python train.py --n_head=3 --norm_eps=1e-05 --positions="rope" --init="trunc" --init_std_up=0.0714 --lr_head=0.0132 --grad_clip=2.0 --warmup_steps=200 --schedule="wsd" --final_lr_fraction=0.0
Each number is 128 + 32 x the weight over the matrix's rms, rounded and kept within 0 to 255. Layers, rows and columns count from 0.

# layer 4 MLP up, 256x96, rms 0.149, rows 177-187, columns 0-95
[[151 157 196 184 130 128 110 114 170 152  64  80 158  99 130 117 165 151 186  81 152 107  93  87 160 105 120 213 131  99 127 160 151 106 112 162 153 164  90 118 133 116 123  62  65 127 152 112  89 139 159 108 183 109 142 144 163  85 111 129 106  91 131 170  83 168 115 124  86 136 149 130 129 127 169 172 132 134  86  64 131 108  76 118 114 186 145 144  78 133 136  97  89  86 116 138]
 [165 121 140 140 108 112  85 137 189 159  93 128 101 118 165 161 127 114 110 173 101 133 108 119 101 119 108 142 135 167 135 103 145 112 144 127 154 120 111 140 140 123 157 113 116 104 159 131 178 100 106 122 152 149 113  96 150 135  60 119 126 168 142 173 213 114  94 111  78 149 105 107 167  77 135  38  92 119 138 123 159 191 114 127  92 201 170  77 170 161  86 133 128 160 131 118]
 [184  84 181 116 154 136 166 111 167 120 136 107 145 187 153 166  67 103 160  68 164 166  84 100  72 117 159 159 110 135 156 125 137 113 132 137 110 141 141 145 166  84 157 170 187 113 127 134 163 104 109 162 113 180 138  95 103 131 165 119 138 114 112 116 158 114  93  96 114 140  99 174  78  80 126 181 213 140 145 104 121 129 137  86 183  57  87 152 107 117 108 115 127 162 182  62]
 [133 147 124 104 124 124 116 143 145 140 120 132  82  91 137 152 164 217 169 154 144 142 140 132 119 135 145 123 118 106 167  88 138 217 178  82 135 124 133 115  74  71 154  84 120 108 117 160 137 111  96 137 170 102 184 205 141  70 135 149 133 143 135 127 180 152  98 169 121 152  81 139 145  97 137 187 114 118 132 123 105 123 119 225 155 132 180  83 205 146 126 119  90 101 160 164]
 [131 103 111 120 151 137 138 120 135 118 143 118  73 130 110  79  88 134 102 161 129 146 154  49  93 110 128  96 141  96 128  57 205 201 152  90 128 166  95 118 147 120 127 108 158 109  95  94 172 130 167  87 116 132 116  79 145 112  56 182 145  66 148 142 118 160 140 131 193 132 141 169 170 118  66 110 109 120  87  53  84 124 151 126 100 162 125 138  83 143 122 160  68  93 181  96]
 [129 148 101 126 162 121 117 134  75 167 114  61 153 101  94 137 127 130  89 138 133 165 133 154 140  84 139 111 108 132 102 113 118  88 124 151 173 162 153  48 123  54 144 172  76 110 114 138 117 118  82 106 143  99 153 137  85 119 163 126 149 119 102 151 101 183 153 143 145 139  85 149 120 166 114 168 155 169 137 128  70 179 115 167 187 144  82 136 176 131 105  94  95 162  55 181]
 [161 159 183 137 114  82 139 158  83  97 112 159 154 103 134  44  77 178 143 176 121 110 133 191 120 155 112 125 140 110 128 117 100 219  75 111 118 142 155 129 161 133 125 117 107 135 105 155 121 131 126  95 150 143 155 120 125  93 123 191 114 154 139  98 107 127  87 154  96  97 148 145 107 139 122  89 157 160 145 108 101 117 110 128  64 133 143 115 161 110 121 183 149 171 117 126]
 [168  88 124 140 160 174 100 133 167 109 142 106 170 171 138 141 103 156 169  84 127 133 118 148 119 108 132 159 100 107 130 109 112 202 168 104  94 152 116  96  92 104 107 120 102  77 170 124 102 135  52 102 120  93 137 121 104  93 127 153  92 127 178 152 150 107  80 136 145 123  87  97  94 107 152 165 168  53 126 190 108 158 131 154 128 110  80 131 107 139 137 160  54  71 120 109]
 [166  95 122 117 153 101  27 140 143 129 140  92 123 131 186 114 129  82 137 144 126 171 149  88 124 121 156 142 160 181 141 154 101 116 134  50 134  82  90 166 142 143 116 118 130 118 118 116 107  75  71 168  91 178 161  97 165 146  77 121 142 136 102 133 160  88 144  50 125  75  99 151 135 103 148  94 202  49  91 147 166 155 143  58 144 125 147 102  92 155 100 172 115 165  63 129]
 [ 87 172 111 128 135 107 168 125 138  98 116 110 127 105 154 127 133 158 133 167 127 198  87 131  90 128 114  46 173 110 143 110 129 111 123 113 165 108 151 104  96  45  59 104 140 144  93 127 126 161  74  90 151 104 139 133 112 180 138 139  97 144 155 123 123  97 174  89 149  86 110  79 170 114 174 132 118  96 171 188 205  74 100 108 110 129 120  59 117 106 167 122 119 102 160 141]
 [118  71 174 144 124 109 121 175 137 141 160 120 122 167 160 125  81  85 156 100  81 155 175 207 147 163 165 145 118 126 114 116 170  96 129 112 117  93 111 130  86 110 123 164 143 116 147 128 112 124 178 118 146 143  97 120 100 125  68  74 156  95  88 118 150  93 111  78 143 146 195 103 146 134 126 139 144  80 186 129 149 104 136 125 140 126 178 108  85 123 189 153 132 136  98  96]]
# layer 4 MLP down (transposed), 256x96, rms 0.144, rows 177-187, columns 0-95
[[154 189 162 102 152  94 150 145 106  73  91 116 159 112 140 120 175 141  91 166 158  58 166 194 153 145  96 124 123 150 124 163 178 180 135 104 166  76 171 132 145 130 103 162 119  78  61  84 129 101 102 138 143 106 101 146 173  97 106 160 115  71  93 139 127  92 124  96 140 130 172 182 129 135 144  91 119 101 131 141  74 108 175 168  93 137  76 168  95 112 108 173 151 153 128 213]
 [ 65 145 116  57 118 128  95  94 136 136  80 122 120 147 124 141  75 148  99 113 155 187 113 165 121 108 180 120 102  68 116 126 164 138 142 128 173  84 171 147 108  99 145 150 115 132 172 130 127 169 139 136 140 111 143 170 112 158  99 162 145  92 157 127  99 119 191 124 173 106 157 133  76 152  97 128 152 111 148 160 107 151 153 138 188  66 138 147 167  99 117  63 151 109 131 125]
 [103 165 133 123 138 156 110  40 137  99 116 123 130 171 102 116 149 158 156 180 152 152 123 115 117  96 110  94 112 132  99 126 113 145 156  90 173  80 101  83 164 159  63 126 148 120  75  95 120 137 145 187 146 109  63 103 182 129  94 128 127 150 182  82 119  77 101 151 162  91 187 139 105 113  65 109 123 158 127 125 124  89  73 172 168 133  93 168 195 115 145 134 113  67 142  92]
 [182  74 140 189 130 151 170 118 194 148  90 111 141  98 115 139 119 144 103 140 114  59 206 152  64  91  57  64  57 100 160 119 157 126 192 149 120 196 157 143 166 136 115 123 153 127  85 136 143 171 178 117 199  60 110 205 101 128  82 148 131  72 130 176 152  62  95 116 124 168 128 141 125  81 129 158 148  81 176 135 116 163 127 127 117 148 132 136 159 140 101  93 116 146 155 136]
 [109 110  95 105  88  52  97 110 125 155 170  85 138 152  97 174  93 170  87 139 129 107 118 113  80  60 116  89  93 132 107 143 171 181 160 134 144 117 140 155 147  67  61  82 169  91  72  78 156 116  98  72  75 168 182 169 103 155  87 172 150 189  77 167 141 109 132 149  98 113 114 151 131 127 128 101 150 121  78 196  91 129 102 114 129 137 121 126 114  61 166 132 155 155 156 132]
 [153 153 106 163 157 128 199 144  92 136  87 140  93  76 150 157 130 104 109  84 106 130 123 134 141 114 159 139 154 111  92 161 136 114  30 144 111 138 115 161 155 122 160 139  92 147 117 165 177  96 144 127  95 117 147 166 133 107 180 129 147 177 175 153 121 153  83  99 191  75  63 116 158 204 189 125 129  99 129 103 129 173 137  70  89 102 158  64 147 120 107 208 195 138 159 157]
 [154 107  95 129 121  94 141 124 143 103  93 109 141  40 145 112 178 140 179 128  86 173 161 153 141  96  89 139 183  96 117 132  98 167  85  82  85 162 157 180  95 148  73 126 103 147 115 151 104 107 100  79 131 163 113 112 159 132  81 150 162 121 112  89 135  79 103 153  80 133  98 132 138 135 105 127 125 207  83 123 158 129 131 121 136 129  71  75 188 140 156 171 205 147 148 137]
 [131 132 134  99 101 139  83 136 144 139  70 152 118  57 115  70 202 115 125 171 137 131  96 154 100 140 136  80 114  86  48 101  54  75 108 113 158  87 147 141 136 111 177 140 153 160  93 128 121  97 140 191  83  93  65 132  70 134 101 123 124 161  96  86 102 115 150 106 108 128 192 128 139 117 120  85 123  98  99 138 159 131 123 121 144 115  98 114 120 142 150 109 143 126 124 148]
 [131 192  64 110  79 107  88 123 150 133 168 123 163 129  88 158 150 107 135  69 138 100 143 192 129 140 117 143 132  77 186  80 113 142 126  95 118 134 115 135  96 149 110 148 141 144 104  83 187 110 129 119 157 119  95  89  75 125 121 101 137 142  67 118 176 116  84 127 159  79 183 128 128 146 101 148  88 188 168  99 125  93  76  97 157 166 141 122 143 119 112 161 104 139 155 141]
 [ 96 165  97  94 127 130 125 125 133 128 199 122 148 118  88 125 150 153 169  75 142 133 176 116 166 131 119 101  99  95  48 114 144 164  98  82 118 110 148 101 165 100 134 121 100 133 167 166 153 123 140 163 136 121 154  84  99 141 135 177  76 169  88 136  76 152 192 144 116 145 165 150 106 152 119 155 158 107 153 154 149 122 114 123 150 167 112 134 101 186 148 126 176 154 156 130]
 [177 141 144 149 126 174 161 104 105  82 112 156 143 127  86  96 131 148 132 155 149 133 148  49 139 144  81 114 120 131 160 162 121 117 132 112 106 124 158 106 185 144 124 121 107 127 163 136  89 145  83  78 104 135 167 151 139 128 135 181 121 137 168 130  91 147 148 145 124 160  99 167  99  99 140  91 142 127 110 171  97 116 190 151  61 108  72  94 143 129  65 103 124 101 168 109]]
# layer 4 MLP gate, 256x96, rms 0.147, rows 178-188, columns 0-95
[[108 118 126  94 165 136 160 138 180 163 117 149 131 154 123 155 105 149 147 160 128 153 202 141 102 117 155  58 113 151 114 134  77 164 133 130 166 143 198 140 117 114  73 156 115 131  68 153  86 145 145 118  74 150 185 168 137  94 137 117 127 108 159 154 147 119  95 173 130 130 109 134 106 200 123 108 138 154 105 153 129 147 163  96 163  93 107 112 113  93 164  82 108 165 105 172]
 [ 97  77 143 175 116 134 121 111 132 115 156  90 116 103 186 174  62 150 176 132 128 170  62  74 120 107 105 181  78 138 194 114 125 132 123 159 174 108 185  86  99 155 181 231 123  90  87  77 147 139  97  97  82 178 102  79 156 100 122  81  62 163 136 145 139 123 119 102 161 166 180  80  78 181 135 206 127 159 127 142 172 128 143 139 142  97 142 132 171 147 107 174 158 150 138 151]
 [ 56 153  57 136 107  89 190 116 151 124 123  70 130 120 110 130  59 125  65 162 152 137 163 107 138 110  84 105  85 152 148 157 130 122 164 113 159 163 133 168 162 204  80  96 183 160 108 106 187 170 145 135 125 122  92 132 119 138 122 103 167 176 110 121 128 115 158  93 100 121 149 129 147 123  89  95 136 152 145 182 146 108 135 118  86 237 162 140 112 111 145 106 146 127 104 102]
 [ 80 109 133  45  86 111 127 100 183 115 122  90 161 133 151 180 114 129  90  90 135 147  79  91 162 130 130 159  93  83 147 176 115  95 135 137  77 140 116 119 164 122  85  63 111 147 180 146 113 116  46 146 145 213 116 101 158 160 121 127 141 125 102 138 212 102 121  91 105 152 131 102 153  61 127  95 114 100  76 136 184 155 138 132 125 128 143 149 152 136  85  94 133 118 158 145]
 [104 117 146 183 135 130 146 104 134 142 179 131 147 137  96 149 130 130 153 147 142 148  44  90  88 153 131 143 153 145 112 124 159  66 152 102 165 111  74  99 149 148  55 162  88 122 109  85 138 145 153  91 112 148  49 180 143 125  77 105  79  94 114  95 117 109 140 107 145 175 180  75 137  71 101 145  98 138 159 157 132 117 146 126 135 153 117 165 127 102 114  81 112 113 104  70]
 [140 160 183 153 144 132 125 103 147 115 125  95 130 117 108 102 119 158 138 167 129  54 104 135  88 115 100 124 104 107 152 159 128 197 123 148  86  92 163 131 192 124 133 100 124 119 152 131 111 130 145 104 146 113 120 158 125 125 136 142 114 129 116 148 138 119  95 105 156 140 186 126  55 131 135 114 133  99 148  97 133  92 112 147 127 164 155 145 168 111 140 130 113 119 120 125]
 [185 155 127  91  77  85  77 108 135 100 134 132 164  74  88 126 148 133  92 115 109 144  93 190 207 118 124 131  96  95  71 119 153 111 140 167  86 136  92 157 126 125  97 118 152 203 168  98 176 102 128 122 138  96  99 112 110 104  47 128  80 143 115 167 162 120  87 137 107 178 125 125  95 126 114 112 170 138 133 126 106  97 110  97 124 117 111 139  96 114 112 140 154 111 157  94]
 [126  58  95 135 152 177 180 147 101  86 125 106  72 171 105 194 141 114  71 146 150 144 131 133 174 126 107 101 118 136 151 111  51 159  78 130 118 121  85 167 137 127 151 148 120 150 124 141 190 116 146  93 196 168 204 197  93 207 166  77 115  47 189 123 124 127 187 140 139 160 139 154 183 106 160 133 174 155 122 196 122  64 115 136  98 162 124 126 134 132 153  97  57 119 156 101]
 [133  93 136 145 143 144 112 104  83  99 141 105  84 141 149  94 150 139 132 207 136 138 117 140  96 134  95 128 140 195 153 136 131 100 189 138 136 115 135 180 101 132 106 141 128 109 132 113 105 145 127  79 113  72 151 175 146 144 140  67 173  89 134  86 157 151 101 144 177 137 154 119 146 106 121 134  99 157 145  92 165 197 152 123 129 147 131 114 128  61 121  96  93 169 145 137]
 [139 121 140 116 125 156 150 153  78 167  33 118 177 201  71 125  95 152 110 105 152 143 102 165 159 180  69 140 166 132 114  67 100 121 121 122  97 149  98 165  56 113 114 101 143 130 251  94 159 176 120  95 128 148 122 124 114 156  89 116 141 103 134 153 132 156 159 131 143  96 121 120 149 140 162  92 107 110 128 126 150 157 110 118 124  74 120 109  87  81 183 105 100  99 141 131]
 [161  94 176 179 109 197 109 154 134 131 127 110 130 157  62  78  54 150  91  90 126 126  96 127 128 143 107 168 127 147 172 150 118  98 152 139 125 182 145 133 106 130 125  84 107 127  90  96 131 104 116 126  29 128  89 155 158 169 175 130  71 112  94 162 131  94 138 105 151 143 187 146 116 103 111 106 107 107 127 149 115 132 129 189 116 215  74 122 138 146 184 154  81  76 114  76]]